Each number is 200 + 30 x the weight over its row's rms, rounded and kept within 0 to 999. Layers, rows and columns count from 0. The size before them is the row's rms in percent of the matrix's.

# layer 7 attention query, 256x256, rms 0.115, rows 0-18,32-49, columns 128-255
053,142,188,244,219,175,213,224,211,198,202,193,141,148,132,169,211,215,182,199,237,172,159,196,196,168,203,190,178,178,219,214,198,232,192,289,202,256,196,162,203,230,166,223,229,158,212,128,248,211,206,217,220,246,188,207,187,148,178,168,167,202,197,173,212,223,210,204,213,178,213,148,173,177,207,199,199,197,224,226,196,176,208,218,154,207,159,169,209,94,235,179,220,183,188,159,187,190,189,229,192,178,238,216,196,227,195,173,195,173,221,158,159,205,226,170,183,207,171,209,208,198,180,160,213,195,197,190,141
063,185,157,238,217,201,228,219,197,169,212,171,199,171,253,159,193,196,217,158,189,164,214,208,172,226,173,162,176,192,200,169,230,249,157,165,209,185,184,160,157,198,206,177,179,132,216,162,190,190,164,194,254,151,201,245,203,199,259,138,244,196,189,239,225,172,195,210,205,161,218,237,221,204,240,192,192,232,220,223,196,234,204,209,219,201,211,197,162,105,199,208,206,242,193,198,256,200,202,161,229,239,205,243,194,203,232,186,193,174,182,201,238,215,194,161,196,237,242,217,226,165,211,225,156,211,235,197,245
061,236,185,162,216,173,189,197,208,192,198,203,190,211,202,219,196,214,191,193,186,201,174,224,227,200,189,222,224,204,167,186,172,162,215,213,142,257,178,217,212,194,178,233,193,260,220,185,217,189,191,182,165,181,241,207,182,207,216,186,171,227,150,221,208,259,240,212,232,231,167,219,202,161,163,205,178,162,147,192,241,208,242,144,196,190,221,181,212,247,236,207,187,133,188,217,145,193,195,276,162,208,219,195,208,193,193,181,247,164,242,223,166,180,213,212,232,125,174,202,205,188,197,148,194,192,165,216,175
061,228,154,216,237,189,245,254,191,177,210,235,194,148,167,195,215,211,237,212,198,165,203,180,166,189,182,203,160,192,185,232,224,233,175,184,228,220,188,185,221,205,233,149,180,164,233,170,217,197,163,190,236,240,184,216,254,161,218,197,188,182,174,209,236,182,212,199,219,195,182,197,181,186,210,192,193,252,202,229,194,226,204,223,166,187,173,180,188,254,236,197,214,194,167,172,219,201,201,212,228,178,212,137,151,185,219,142,219,191,214,188,251,213,137,183,245,201,200,228,252,185,250,235,206,206,215,227,262
064,232,156,270,227,209,214,213,201,151,188,156,161,221,211,212,167,172,210,135,191,174,171,215,206,269,200,186,134,256,185,183,239,234,216,161,194,148,182,155,183,178,212,199,238,216,202,189,169,180,179,203,186,228,190,238,201,248,249,219,210,186,130,222,158,171,167,208,197,169,213,177,233,204,221,194,211,211,193,213,206,298,216,216,185,213,191,192,160,175,205,267,256,234,177,221,243,226,154,193,216,211,195,273,199,217,224,222,177,153,211,194,235,206,154,207,225,263,201,235,233,220,211,262,202,161,167,230,187
068,143,217,159,235,178,187,135,192,192,194,151,217,197,161,250,196,239,179,236,198,221,173,174,223,225,240,249,207,178,196,233,214,215,191,253,188,195,236,185,213,221,251,237,203,167,202,256,231,202,209,183,136,189,182,196,158,217,180,267,190,200,231,176,166,179,189,160,156,144,220,167,196,203,216,196,221,227,232,177,191,153,217,245,217,195,199,157,245,239,191,218,192,219,194,158,140,189,247,180,208,165,242,143,216,216,176,175,238,197,185,192,144,160,241,188,218,218,189,175,215,206,177,155,154,199,221,179,194
075,216,167,217,158,142,234,268,199,182,208,201,148,162,180,205,229,186,223,205,162,195,212,249,188,195,170,139,172,184,211,203,216,220,140,218,215,258,217,193,218,200,170,162,182,151,152,178,187,252,142,241,256,237,194,245,270,189,214,167,191,232,208,126,219,175,221,190,222,202,190,208,208,182,178,209,186,166,193,198,203,198,204,214,129,165,193,229,152,217,228,199,184,200,207,222,205,201,194,179,202,249,133,186,190,159,236,212,212,166,203,175,282,222,176,237,219,190,168,184,187,191,209,181,256,195,203,221,222
067,236,206,228,219,194,217,224,207,202,238,230,200,164,212,255,155,197,200,169,144,201,234,149,192,203,163,96,184,197,205,189,218,174,191,210,214,190,179,169,173,197,182,203,161,204,235,191,171,216,180,235,228,179,244,225,203,172,272,160,229,173,227,211,227,165,160,191,213,224,182,197,196,177,185,179,231,202,148,213,163,203,197,225,163,197,161,128,159,202,166,226,164,221,181,233,244,143,242,199,151,224,244,182,191,157,232,172,188,203,163,198,222,199,195,283,244,246,224,187,221,175,220,223,242,213,199,219,198
073,237,184,231,176,160,186,196,194,154,255,173,235,209,167,146,176,157,149,186,171,189,181,195,190,241,216,169,199,227,175,204,242,234,214,142,207,152,226,110,207,183,201,188,210,177,220,188,163,227,215,218,180,191,194,222,203,212,202,196,171,186,191,169,169,185,230,201,161,261,237,214,141,183,162,213,175,205,179,219,233,303,206,251,233,172,210,206,155,183,169,237,229,220,199,141,251,244,213,186,189,193,194,223,179,171,257,218,193,197,215,241,233,192,174,193,180,238,180,204,241,183,208,227,192,199,147,220,206
081,185,164,195,191,225,207,143,182,160,205,169,193,188,261,272,170,199,183,201,197,203,200,206,207,268,209,176,211,129,231,220,189,219,235,195,213,174,177,239,198,215,162,186,205,230,168,207,183,172,223,178,179,173,208,179,169,180,173,251,193,180,203,235,171,174,183,175,209,201,237,163,166,229,213,148,244,193,210,197,179,194,221,186,212,240,211,202,219,226,202,232,181,226,179,301,204,214,223,220,182,148,244,182,211,240,177,227,193,205,190,233,205,177,239,177,160,240,204,232,220,178,184,222,131,243,211,185,174
082,226,183,225,165,151,201,232,214,206,261,233,184,198,103,170,211,217,182,231,195,224,188,189,198,175,212,140,183,205,215,206,203,225,129,210,209,258,188,177,189,189,201,177,172,188,252,206,233,254,213,241,240,202,219,220,239,184,203,169,204,266,192,192,217,186,224,199,218,236,207,249,154,183,132,231,167,208,163,218,223,239,170,223,136,187,194,231,130,212,253,204,224,235,206,172,216,209,215,231,171,205,114,195,198,163,211,207,263,216,235,221,237,221,142,179,184,183,229,192,219,164,222,174,184,216,170,255,196
067,276,162,225,163,184,229,232,204,190,200,203,180,187,212,164,223,135,185,173,173,149,194,173,186,193,238,118,165,228,163,178,209,243,183,189,224,220,174,200,209,214,174,170,195,135,240,230,142,179,192,209,220,203,229,254,210,187,223,193,185,230,157,270,193,193,194,201,228,222,183,211,203,187,247,189,184,168,137,250,197,225,190,222,195,243,204,235,201,156,164,183,212,251,186,256,263,197,197,206,213,208,202,121,187,159,226,199,187,191,207,200,238,214,204,232,243,206,251,195,197,182,262,229,221,146,191,205,266
091,202,199,160,196,258,225,214,192,177,169,152,244,212,294,239,190,174,175,161,193,184,205,177,209,221,208,187,182,233,202,228,237,192,282,171,202,152,200,154,186,189,165,181,200,174,215,185,199,199,207,134,188,197,244,194,173,191,138,243,170,211,223,181,178,190,219,233,153,236,216,177,223,195,203,151,213,212,201,197,238,196,210,172,258,182,246,148,183,213,200,168,212,239,197,245,205,209,244,156,215,221,205,241,207,199,202,195,226,235,151,216,191,211,197,207,176,187,187,192,258,191,158,188,148,140,239,177,195
072,231,219,227,257,188,167,105,188,173,222,196,211,192,177,186,209,232,167,218,183,161,187,205,225,193,221,234,195,239,181,181,210,201,223,208,214,145,185,212,203,183,192,196,208,222,141,246,195,199,174,229,114,203,196,225,208,225,206,235,179,182,159,149,230,195,203,183,190,146,238,260,207,264,159,215,237,261,242,205,200,212,217,191,257,121,172,183,238,177,195,227,191,199,217,133,206,230,187,232,201,239,228,191,233,197,208,142,189,144,263,205,194,203,204,180,253,219,171,171,228,201,188,229,160,200,226,211,221
082,236,143,230,203,203,192,195,214,194,228,132,204,214,205,240,192,144,234,206,202,173,225,174,230,168,205,196,189,216,213,251,240,202,222,169,182,116,241,170,204,240,200,216,170,170,191,264,214,158,181,147,218,193,220,176,186,174,207,198,172,182,214,211,188,196,249,211,242,247,246,251,221,174,205,168,208,182,183,181,240,200,169,139,238,186,263,170,197,237,203,187,225,223,207,231,218,229,163,169,202,167,245,172,220,257,214,212,214,201,197,189,155,184,206,192,170,207,177,188,244,205,191,199,202,203,213,150,178
097,236,175,231,173,203,135,126,234,190,227,146,214,212,181,209,205,189,209,246,206,218,233,187,249,254,197,254,191,178,194,196,209,197,183,162,225,171,202,182,228,230,207,255,196,197,216,177,160,171,158,180,213,224,173,202,147,215,193,217,221,217,197,185,184,191,205,170,215,195,232,146,179,189,164,158,184,226,237,183,212,242,191,172,167,195,205,173,188,236,238,261,196,229,163,239,227,259,197,205,173,150,206,182,215,236,218,214,162,177,245,220,173,215,228,230,191,228,197,172,246,191,203,228,162,240,222,231,173
098,219,207,205,244,166,183,203,250,231,210,213,215,219,175,208,197,171,186,237,192,178,204,161,187,195,199,223,205,200,199,192,175,185,205,214,206,204,160,210,269,204,214,226,191,217,231,149,214,182,193,234,246,206,173,214,192,166,209,177,228,180,201,224,189,186,190,191,210,202,178,132,144,190,204,252,177,203,230,180,149,251,204,210,193,152,216,182,152,179,218,207,176,207,165,176,227,156,194,193,184,186,189,241,207,268,232,243,159,175,196,192,164,176,165,201,207,253,227,169,205,174,195,195,145,179,155,208,204
113,186,238,184,169,259,220,178,182,237,217,200,232,239,281,220,164,166,214,188,203,187,181,198,185,207,225,182,189,234,227,199,235,193,225,192,204,186,205,178,248,167,165,236,185,202,239,219,169,212,192,195,228,160,201,206,166,164,166,165,192,201,292,180,118,172,189,217,183,211,218,179,156,171,246,201,229,184,189,212,197,252,194,218,176,236,218,181,159,185,218,138,220,178,207,268,150,228,180,156,169,216,203,209,149,253,196,201,178,222,221,224,180,219,188,149,178,158,206,221,193,232,191,159,218,169,245,149,190
115,205,181,191,183,140,208,186,259,228,200,146,170,237,202,158,229,146,172,190,231,164,184,157,191,220,178,203,156,172,229,198,174,209,208,249,154,183,198,182,202,248,157,144,213,147,198,243,172,223,156,190,214,198,219,264,177,253,226,218,227,226,192,206,154,160,233,252,210,223,210,180,189,218,155,247,197,183,202,267,201,213,213,207,225,242,194,222,186,161,166,276,197,219,236,207,185,187,152,211,186,200,209,209,220,256,253,163,207,225,215,217,262,217,230,207,186,230,232,195,240,201,219,187,195,179,237,202,176
066,176,157,207,165,202,195,229,232,238,202,156,199,182,156,185,239,196,150,212,166,140,159,253,188,210,243,213,202,227,170,254,193,213,193,233,253,192,163,187,150,184,183,201,201,165,240,204,211,172,185,252,202,242,238,219,219,81,224,196,160,242,171,200,200,183,238,220,195,204,207,245,235,210,206,135,192,199,206,208,213,205,150,194,154,226,177,179,177,231,165,212,186,197,205,182,239,199,229,196,178,226,222,186,213,198,233,283,157,183,261,156,179,198,139,186,161,158,199,236,245,176,215,188,250,233,200,218,208
077,215,202,193,212,184,230,265,264,219,224,208,224,195,243,146,178,150,182,147,189,183,247,247,206,189,223,207,165,164,214,194,169,259,178,165,191,172,169,233,172,172,231,178,228,177,226,137,189,174,146,189,234,209,208,200,206,196,233,150,262,216,206,209,212,170,204,184,214,249,153,142,247,208,252,184,209,194,191,201,166,251,192,245,208,213,145,196,207,189,148,171,193,234,152,193,217,192,178,217,194,170,173,186,196,137,204,209,190,196,211,175,161,160,211,240,238,227,160,168,160,242,214,233,193,196,194,167,180
074,203,180,189,200,211,161,199,199,159,194,203,162,247,181,224,206,227,195,215,226,201,161,209,195,193,174,202,252,180,198,196,176,182,202,229,209,223,194,227,213,241,174,248,212,223,166,223,234,214,238,168,157,223,177,207,219,224,177,185,126,175,160,174,164,253,215,236,181,184,240,244,130,177,140,240,214,177,177,215,239,138,223,188,152,213,193,153,244,204,213,214,238,141,259,221,138,197,221,191,183,222,204,225,217,263,221,172,224,236,209,170,187,202,183,202,189,159,172,274,238,205,203,160,163,199,179,230,153
072,270,174,195,187,174,250,246,245,190,216,203,183,220,180,136,176,174,182,218,193,176,207,204,206,211,174,165,153,259,191,221,197,225,161,212,202,197,160,209,173,185,235,173,235,166,243,158,177,172,135,250,220,214,177,258,226,172,198,192,254,232,188,253,188,158,174,232,213,239,198,202,269,208,238,149,197,231,213,155,210,244,185,207,206,200,167,215,207,269,162,180,174,242,143,210,228,227,225,226,224,241,235,195,201,159,214,234,197,211,242,169,194,214,160,241,178,180,168,220,253,228,216,246,256,134,167,198,247
069,292,188,174,197,241,194,214,229,195,201,218,231,211,246,188,186,163,165,167,179,204,230,185,156,207,207,180,117,215,232,183,221,210,189,177,231,215,199,210,177,218,248,193,196,201,206,150,204,157,183,192,214,180,168,214,213,233,247,156,231,215,227,250,210,139,181,184,234,225,187,201,220,206,249,139,188,220,226,215,206,290,189,171,240,213,207,211,148,197,203,226,208,253,204,205,170,225,158,211,242,216,237,213,228,154,171,248,188,189,223,191,171,157,154,267,212,192,195,194,207,162,214,294,217,187,237,229,220
079,153,214,218,151,157,174,106,180,163,210,154,240,210,214,242,198,251,218,263,193,185,212,170,202,193,248,215,186,221,184,199,187,178,226,212,194,208,228,191,184,197,190,227,178,190,208,254,237,230,204,171,172,177,226,174,150,216,200,235,199,184,205,182,143,212,216,154,212,172,203,188,146,174,155,196,238,183,190,178,201,194,244,170,242,186,195,228,192,237,237,169,202,213,203,172,195,225,180,195,214,177,179,189,169,257,220,184,251,140,181,236,237,238,257,182,184,185,156,211,248,202,178,146,171,186,201,184,143
085,213,191,203,265,185,199,267,180,213,238,236,177,225,165,189,180,154,198,175,182,208,206,206,175,173,171,188,203,185,177,199,227,197,192,261,202,210,156,203,200,151,154,194,214,174,219,159,196,223,172,250,215,202,178,233,238,156,178,189,201,208,169,194,201,161,153,212,177,199,218,221,249,216,166,212,201,183,197,160,199,202,164,264,134,220,199,178,173,238,191,256,169,209,181,193,238,170,183,208,209,258,205,195,193,138,171,189,209,212,227,150,244,225,163,182,180,223,220,189,164,187,193,188,249,178,165,209,253
087,258,175,185,192,202,237,246,218,234,211,202,177,205,197,252,172,162,201,178,148,203,245,174,213,175,163,170,186,230,190,233,230,163,178,214,241,243,133,214,175,217,189,179,184,202,238,149,192,164,174,238,266,217,212,216,216,137,260,159,221,208,254,243,200,167,146,176,224,188,205,232,230,206,182,125,175,196,203,169,187,195,165,244,241,188,222,177,184,231,157,252,162,214,157,220,245,143,194,192,231,177,265,194,223,144,202,180,190,228,199,227,208,207,186,212,189,213,248,191,152,186,201,221,210,236,218,181,226
080,276,195,252,176,190,220,191,209,228,220,253,243,252,195,185,213,186,141,233,166,190,218,219,163,216,218,199,236,220,169,206,233,156,230,223,219,210,201,142,211,157,218,214,193,201,240,223,170,180,207,233,227,181,174,227,222,212,196,212,180,191,194,222,215,203,196,189,176,219,184,187,135,166,165,183,164,204,188,173,227,252,172,235,165,207,243,162,153,148,209,267,211,241,171,144,203,187,226,197,201,194,213,205,217,185,156,247,223,213,205,189,165,220,158,233,135,206,154,187,194,189,169,233,229,191,134,234,230
083,198,180,184,165,201,207,177,223,199,247,177,224,182,185,252,208,238,267,195,171,196,197,188,191,184,207,202,147,178,219,183,219,218,215,213,237,233,214,233,189,201,147,178,215,219,192,228,233,207,254,160,154,223,225,178,148,203,196,209,205,251,232,205,207,227,220,181,263,223,233,157,173,182,209,137,233,199,203,192,183,178,249,136,245,236,217,214,216,213,211,231,234,179,177,242,214,234,191,203,185,181,242,187,227,195,209,200,161,215,213,230,205,225,239,186,156,183,210,187,276,238,177,214,173,207,218,243,154
100,219,214,188,219,185,207,243,191,218,215,275,196,221,141,165,219,203,144,206,206,212,188,193,179,230,201,189,227,187,226,227,236,235,201,227,238,239,164,202,220,153,205,190,210,196,225,167,205,211,238,253,224,200,193,220,224,204,165,209,178,194,187,218,204,186,159,245,94,176,208,178,183,206,194,220,142,208,187,190,206,262,188,275,128,210,202,218,171,189,218,207,193,218,215,198,234,186,226,182,150,208,180,243,206,181,203,223,236,239,186,177,268,181,143,188,172,223,206,216,151,205,209,172,183,189,174,214,219
092,287,210,240,197,179,244,243,215,227,248,217,142,155,144,190,146,160,217,168,192,150,186,166,199,154,197,164,173,229,185,224,200,176,206,204,223,209,197,162,255,215,210,208,202,182,163,199,192,178,203,201,208,221,211,227,197,212,227,176,195,199,223,250,243,230,161,231,259,236,182,176,235,221,179,141,173,222,175,208,233,206,212,222,175,204,207,173,192,216,172,265,221,238,185,214,232,188,234,224,245,240,216,150,188,130,201,185,208,223,230,212,207,221,187,223,192,210,250,160,176,191,225,223,212,222,179,215,284
101,208,223,256,219,223,236,216,170,192,204,164,219,172,283,260,160,233,210,153,170,197,213,179,197,238,247,187,203,229,208,229,234,218,228,185,220,170,233,204,163,234,181,201,200,197,193,257,199,219,199,130,182,186,202,222,151,201,206,231,193,263,249,178,165,200,212,208,220,225,206,242,170,172,213,130,215,220,223,233,219,221,226,188,196,161,221,182,233,192,190,156,212,163,222,249,140,222,198,227,223,208,232,235,188,199,178,170,208,215,215,214,150,236,218,176,204,157,213,216,240,210,164,205,209,203,279,209,207
077,233,186,211,174,203,224,152,193,190,175,172,177,213,216,181,231,245,222,190,206,173,192,248,214,146,173,251,231,170,218,195,209,148,209,200,233,193,246,227,215,224,153,190,210,229,155,205,220,238,171,188,230,203,174,195,215,208,190,219,181,194,159,181,172,243,258,146,184,136,219,236,157,263,158,241,223,216,223,210,201,164,225,209,213,207,157,188,232,211,203,227,218,189,150,202,185,241,247,273,186,207,237,173,216,252,240,188,243,181,203,201,218,174,193,186,212,159,150,182,245,184,176,188,137,168,203,238,186
088,195,188,233,229,223,226,192,230,254,179,186,199,201,220,266,242,209,239,202,221,187,218,188,238,171,190,197,234,234,180,215,189,187,199,205,167,164,209,195,258,220,239,211,147,179,182,250,242,189,194,164,185,201,192,199,168,220,244,219,239,205,238,229,215,233,218,177,234,227,198,222,189,188,255,165,253,205,277,166,249,189,200,151,203,193,207,147,222,191,184,178,162,217,173,198,160,222,210,196,193,245,239,139,205,252,200,230,183,212,191,187,152,205,215,245,157,195,200,173,203,202,171,160,222,185,235,192,200
114,232,185,279,163,179,134,169,244,215,233,199,165,196,158,219,210,240,203,229,169,198,207,189,196,187,209,262,188,172,192,208,221,207,218,185,227,206,208,227,203,213,207,225,217,176,192,215,195,185,186,192,186,236,166,227,184,215,227,196,208,215,213,192,274,199,210,168,196,201,225,171,188,150,171,158,191,233,229,166,254,216,186,166,210,144,220,183,182,199,213,252,171,195,158,186,159,243,227,209,206,177,222,213,237,193,246,177,184,152,208,218,115,189,201,213,172,229,219,157,226,186,169,239,120,233,230,224,207
104,243,182,142,237,197,202,205,224,241,236,181,234,209,163,221,156,173,203,221,204,168,174,162,197,163,205,204,180,151,219,205,230,213,201,216,210,195,163,209,243,186,234,221,205,180,268,187,190,158,194,194,227,206,184,207,177,183,189,199,241,182,230,220,145,203,195,181,211,215,199,144,152,170,188,233,166,206,189,184,180,225,221,188,193,165,199,219,141,192,204,196,167,182,169,206,274,166,226,167,177,168,183,292,214,233,209,238,191,191,209,185,190,160,172,197,186,275,234,179,200,206,186,148,152,169,186,203,175
143,198,238,171,248,260,238,203,182,215,219,195,252,208,252,219,123,185,218,162,179,200,221,178,187,206,236,185,202,222,222,207,231,210,209,163,233,157,203,188,200,173,190,221,196,187,258,256,133,200,206,164,178,181,214,221,159,144,147,181,178,207,273,163,167,170,180,228,202,261,223,189,170,153,224,157,241,206,161,200,211,247,187,194,193,222,206,199,194,220,213,160,208,167,190,215,188,242,208,148,194,203,197,253,177,220,191,219,203,210,192,223,165,197,214,166,208,164,251,200,213,254,177,178,206,192,245,156,202
# layer 7 attention key, 128x256, rms 0.108, rows 0-17, columns 128-255
062,201,263,157,209,227,199,190,178,168,233,165,207,210,221,235,204,175,173,200,212,231,206,145,238,204,231,176,184,174,186,207,213,207,212,219,202,188,217,239,132,227,203,151,207,231,216,204,187,206,203,200,239,180,233,193,202,243,205,205,241,180,218,209,231,187,158,223,198,139,202,186,154,194,107,196,189,151,212,198,284,195,230,195,140,206,231,158,213,253,217,186,188,186,221,245,169,209,243,146,196,257,151,162,213,153,158,230,225,205,190,207,182,223,195,208,179,184,144,168,182,221,223,204,224,169,215,215,198
058,162,208,235,196,169,241,135,202,207,206,216,166,219,203,214,226,240,156,228,217,200,131,249,205,206,218,220,235,194,231,188,185,207,210,214,209,223,206,210,191,202,192,238,235,172,200,152,169,196,196,241,129,213,206,211,253,142,146,205,174,164,201,194,158,198,185,176,217,257,246,226,180,258,220,221,197,181,157,200,226,203,203,189,160,214,186,261,185,189,227,187,235,199,249,203,176,195,280,212,154,148,220,241,162,261,227,186,176,211,207,207,220,174,196,172,221,191,169,182,252,172,205,153,162,178,161,214,162
070,224,235,174,173,230,204,195,158,189,217,163,209,179,190,225,183,182,220,205,216,247,195,161,202,219,225,169,181,201,165,194,207,220,207,210,230,179,191,237,184,184,209,209,175,244,229,253,195,222,209,182,278,228,234,165,225,224,168,236,234,159,223,185,209,217,173,253,184,177,180,165,176,180,127,231,187,170,170,170,195,190,171,215,214,194,217,193,214,214,217,197,206,248,221,241,240,205,207,175,181,249,167,173,211,119,164,216,228,188,107,200,191,219,181,259,142,183,203,228,161,253,170,181,258,152,223,194,228
048,190,215,261,208,175,202,186,225,210,202,169,231,160,192,244,201,222,179,211,177,175,189,222,210,202,222,200,238,156,217,177,196,244,239,255,141,149,242,194,211,219,200,217,224,169,170,181,155,210,201,216,148,191,204,175,231,203,178,139,158,179,181,172,212,203,229,177,210,244,190,242,214,196,222,169,254,180,183,227,208,208,215,173,210,159,187,210,255,168,200,190,236,229,269,143,185,216,272,221,200,184,149,243,193,283,208,195,157,217,174,193,151,266,210,168,249,242,184,145,212,238,158,173,166,173,221,220,169
069,163,214,192,194,168,223,170,229,211,210,276,178,194,193,211,215,205,206,225,217,172,175,202,182,224,170,195,233,181,231,216,194,193,215,183,228,221,210,154,209,172,211,211,251,179,180,152,229,207,178,223,131,174,176,194,222,200,158,225,139,212,243,169,190,198,178,209,226,168,215,242,312,248,252,219,206,209,221,197,198,155,228,178,234,210,170,209,130,143,220,192,167,205,196,146,188,207,204,202,191,178,241,198,166,256,203,194,198,242,238,204,191,194,204,201,240,165,189,215,207,157,196,209,138,229,166,160,164
060,212,250,205,114,222,180,243,165,207,206,197,224,220,175,220,206,184,202,244,221,234,234,124,201,194,190,234,172,193,203,222,220,218,175,223,215,177,194,238,198,221,200,172,151,255,169,252,244,209,201,218,175,203,229,183,204,196,194,172,212,227,247,219,213,199,176,245,215,202,239,170,177,151,159,199,175,178,207,188,245,200,222,193,183,231,239,181,196,233,168,192,149,205,216,287,139,168,157,164,202,199,217,160,209,188,184,216,222,163,180,215,157,211,196,259,131,182,157,230,165,210,214,188,275,226,210,231,237
060,138,241,292,262,187,187,206,219,192,201,235,227,221,202,216,208,232,141,199,250,157,204,217,210,234,229,157,225,184,182,191,207,224,183,183,193,213,207,199,204,180,232,214,232,171,189,197,201,186,207,202,227,186,193,182,169,170,174,192,157,192,156,199,209,213,155,192,129,193,203,173,212,200,264,217,237,197,202,221,211,214,190,176,220,205,192,144,181,165,238,227,229,197,183,174,188,274,224,268,214,196,222,248,154,231,211,182,220,229,202,190,202,183,237,145,230,208,218,212,169,190,205,250,167,209,190,208,159
067,136,186,230,273,184,201,169,234,191,215,235,223,237,216,139,234,199,210,210,232,164,174,249,152,229,178,215,226,188,221,180,217,248,194,172,188,212,213,151,223,186,186,193,268,157,183,193,213,194,186,188,191,203,146,213,232,173,206,200,136,198,190,200,193,199,191,195,239,174,189,225,208,189,187,231,198,222,255,201,236,194,219,171,187,165,146,198,164,176,222,155,195,172,177,166,171,214,182,209,205,185,198,222,183,284,178,218,222,205,267,160,240,197,173,240,248,187,158,226,262,177,222,227,175,248,160,183,190
088,187,218,237,193,167,186,213,209,217,187,181,245,225,213,209,219,186,186,136,232,220,192,223,169,174,213,179,223,224,156,226,219,234,195,191,198,128,219,201,223,175,213,196,230,199,184,270,180,206,197,143,214,194,209,169,231,218,141,205,178,158,199,159,218,227,185,193,124,150,198,155,172,161,145,188,210,151,224,270,266,101,218,158,166,211,188,165,202,226,179,162,271,172,219,184,148,192,165,211,221,220,167,184,201,234,224,207,224,206,198,196,163,181,217,200,174,251,186,217,180,222,201,194,196,225,232,205,226
075,255,189,172,200,199,191,155,196,213,191,177,207,259,215,182,171,195,231,218,178,228,210,192,197,174,205,180,223,275,169,214,222,197,198,198,201,179,192,216,198,229,233,210,137,239,192,238,161,211,240,208,213,163,218,183,216,212,175,193,234,178,204,218,164,254,234,199,193,235,186,182,176,203,161,205,177,211,193,229,216,231,176,211,163,190,277,232,214,212,223,174,209,151,219,197,188,164,187,162,189,215,120,172,214,196,185,185,230,145,145,220,145,150,181,243,175,233,174,234,204,227,206,180,233,238,199,184,264
084,176,235,243,248,139,215,142,217,199,205,197,165,254,212,162,212,177,164,198,223,213,129,260,167,215,202,187,245,210,164,161,252,210,215,190,194,175,212,193,200,176,225,211,245,188,198,151,199,180,171,138,156,162,182,191,217,184,182,257,123,140,187,192,192,215,180,221,172,156,194,178,204,160,198,216,220,175,209,236,275,178,228,227,185,187,170,186,186,197,213,213,212,216,183,141,193,219,223,188,167,187,169,234,183,237,221,219,191,148,205,197,208,167,200,185,233,215,157,215,219,168,214,202,189,217,192,191,219
069,196,144,205,233,199,175,132,212,196,203,185,220,230,234,185,207,202,167,180,174,205,155,219,154,206,176,161,219,149,176,180,211,178,242,162,226,172,220,203,196,202,229,183,246,212,228,214,194,196,198,167,105,206,182,188,236,250,216,196,188,172,194,157,232,214,221,185,208,157,231,242,179,197,139,228,206,217,236,193,273,228,204,141,202,165,135,162,198,172,250,166,189,155,197,169,196,225,222,196,176,234,214,216,196,247,261,193,221,228,242,196,213,233,157,220,161,192,156,238,274,166,164,198,109,236,174,195,211
092,232,150,193,148,230,214,160,165,204,190,184,229,178,209,196,210,182,257,222,221,191,246,212,203,196,171,158,185,265,196,182,192,231,231,181,196,180,203,242,185,191,160,196,165,256,178,226,205,206,210,195,161,225,226,170,205,162,175,179,265,139,219,218,183,239,184,202,244,182,218,164,213,235,184,196,205,207,147,209,271,150,168,198,192,185,198,220,238,207,207,192,164,224,245,254,166,206,144,158,157,185,233,173,220,223,200,191,197,155,151,243,155,185,215,233,162,240,204,217,212,233,205,225,232,180,231,190,197
076,215,244,212,222,244,189,221,227,232,181,193,243,202,204,216,193,204,143,190,229,193,264,203,197,180,198,182,195,156,171,241,187,226,194,278,212,200,227,229,204,155,287,144,184,198,146,220,167,175,202,201,172,191,177,195,138,155,198,180,210,235,169,190,210,218,248,228,217,221,170,219,262,216,201,191,165,184,241,192,139,221,186,204,192,206,239,187,212,165,191,193,277,231,233,220,193,195,231,200,199,231,182,159,225,207,216,243,169,255,191,169,191,189,204,151,185,192,241,176,193,177,214,239,173,185,231,232,245
109,238,197,203,211,208,214,185,153,132,163,186,200,202,212,172,196,156,221,222,204,193,211,218,196,225,205,114,186,258,239,185,226,210,210,230,200,191,231,242,159,243,130,191,161,193,225,206,198,214,204,213,224,194,209,189,199,218,167,208,218,144,189,197,161,171,192,198,212,212,219,173,160,165,196,221,193,164,195,185,206,209,217,245,195,164,256,227,219,232,203,205,189,129,235,206,198,136,194,178,199,168,204,274,210,148,163,206,246,145,179,194,144,155,185,258,165,172,203,204,213,162,210,200,180,221,245,158,192
085,211,115,205,198,228,241,189,189,215,226,211,206,217,203,152,175,252,252,173,166,198,171,239,226,212,160,179,203,255,180,198,173,214,234,160,214,142,174,195,178,222,186,203,161,213,196,216,239,241,204,199,206,222,197,161,224,234,187,190,194,150,218,190,193,276,192,218,191,179,208,222,194,212,151,204,240,232,139,150,246,187,216,240,231,200,161,171,250,208,190,220,144,231,186,189,170,223,184,146,147,204,194,169,185,220,211,211,202,187,200,252,212,193,173,172,234,218,215,219,216,215,207,260,263,211,192,189,208
117,181,170,196,216,215,206,210,192,213,199,191,157,183,144,181,170,204,193,194,233,225,166,146,155,188,256,240,211,174,194,210,195,191,197,234,168,203,149,203,191,187,197,169,167,221,214,183,182,185,214,209,133,142,132,181,236,251,213,229,206,167,192,231,204,146,210,170,199,245,181,214,195,165,168,173,182,205,219,176,195,236,238,213,182,186,193,227,231,176,234,196,225,182,180,207,190,178,223,201,139,162,164,192,199,221,244,255,175,223,190,218,245,248,237,195,214,165,189,202,166,185,197,224,215,175,205,231,182
114,189,138,160,186,231,200,130,221,218,222,177,176,201,213,172,211,229,212,174,184,197,194,154,246,213,145,182,227,213,172,172,200,210,221,135,213,227,178,196,197,215,201,246,163,212,234,228,236,247,210,182,192,227,236,234,226,185,204,218,216,169,258,167,238,201,214,182,212,216,240,213,203,206,186,199,231,229,169,162,306,155,212,208,201,157,159,199,195,230,178,180,180,187,226,170,197,218,233,210,217,204,215,210,178,251,233,204,192,192,135,215,234,184,148,242,212,201,198,232,187,225,153,236,215,190,194,209,199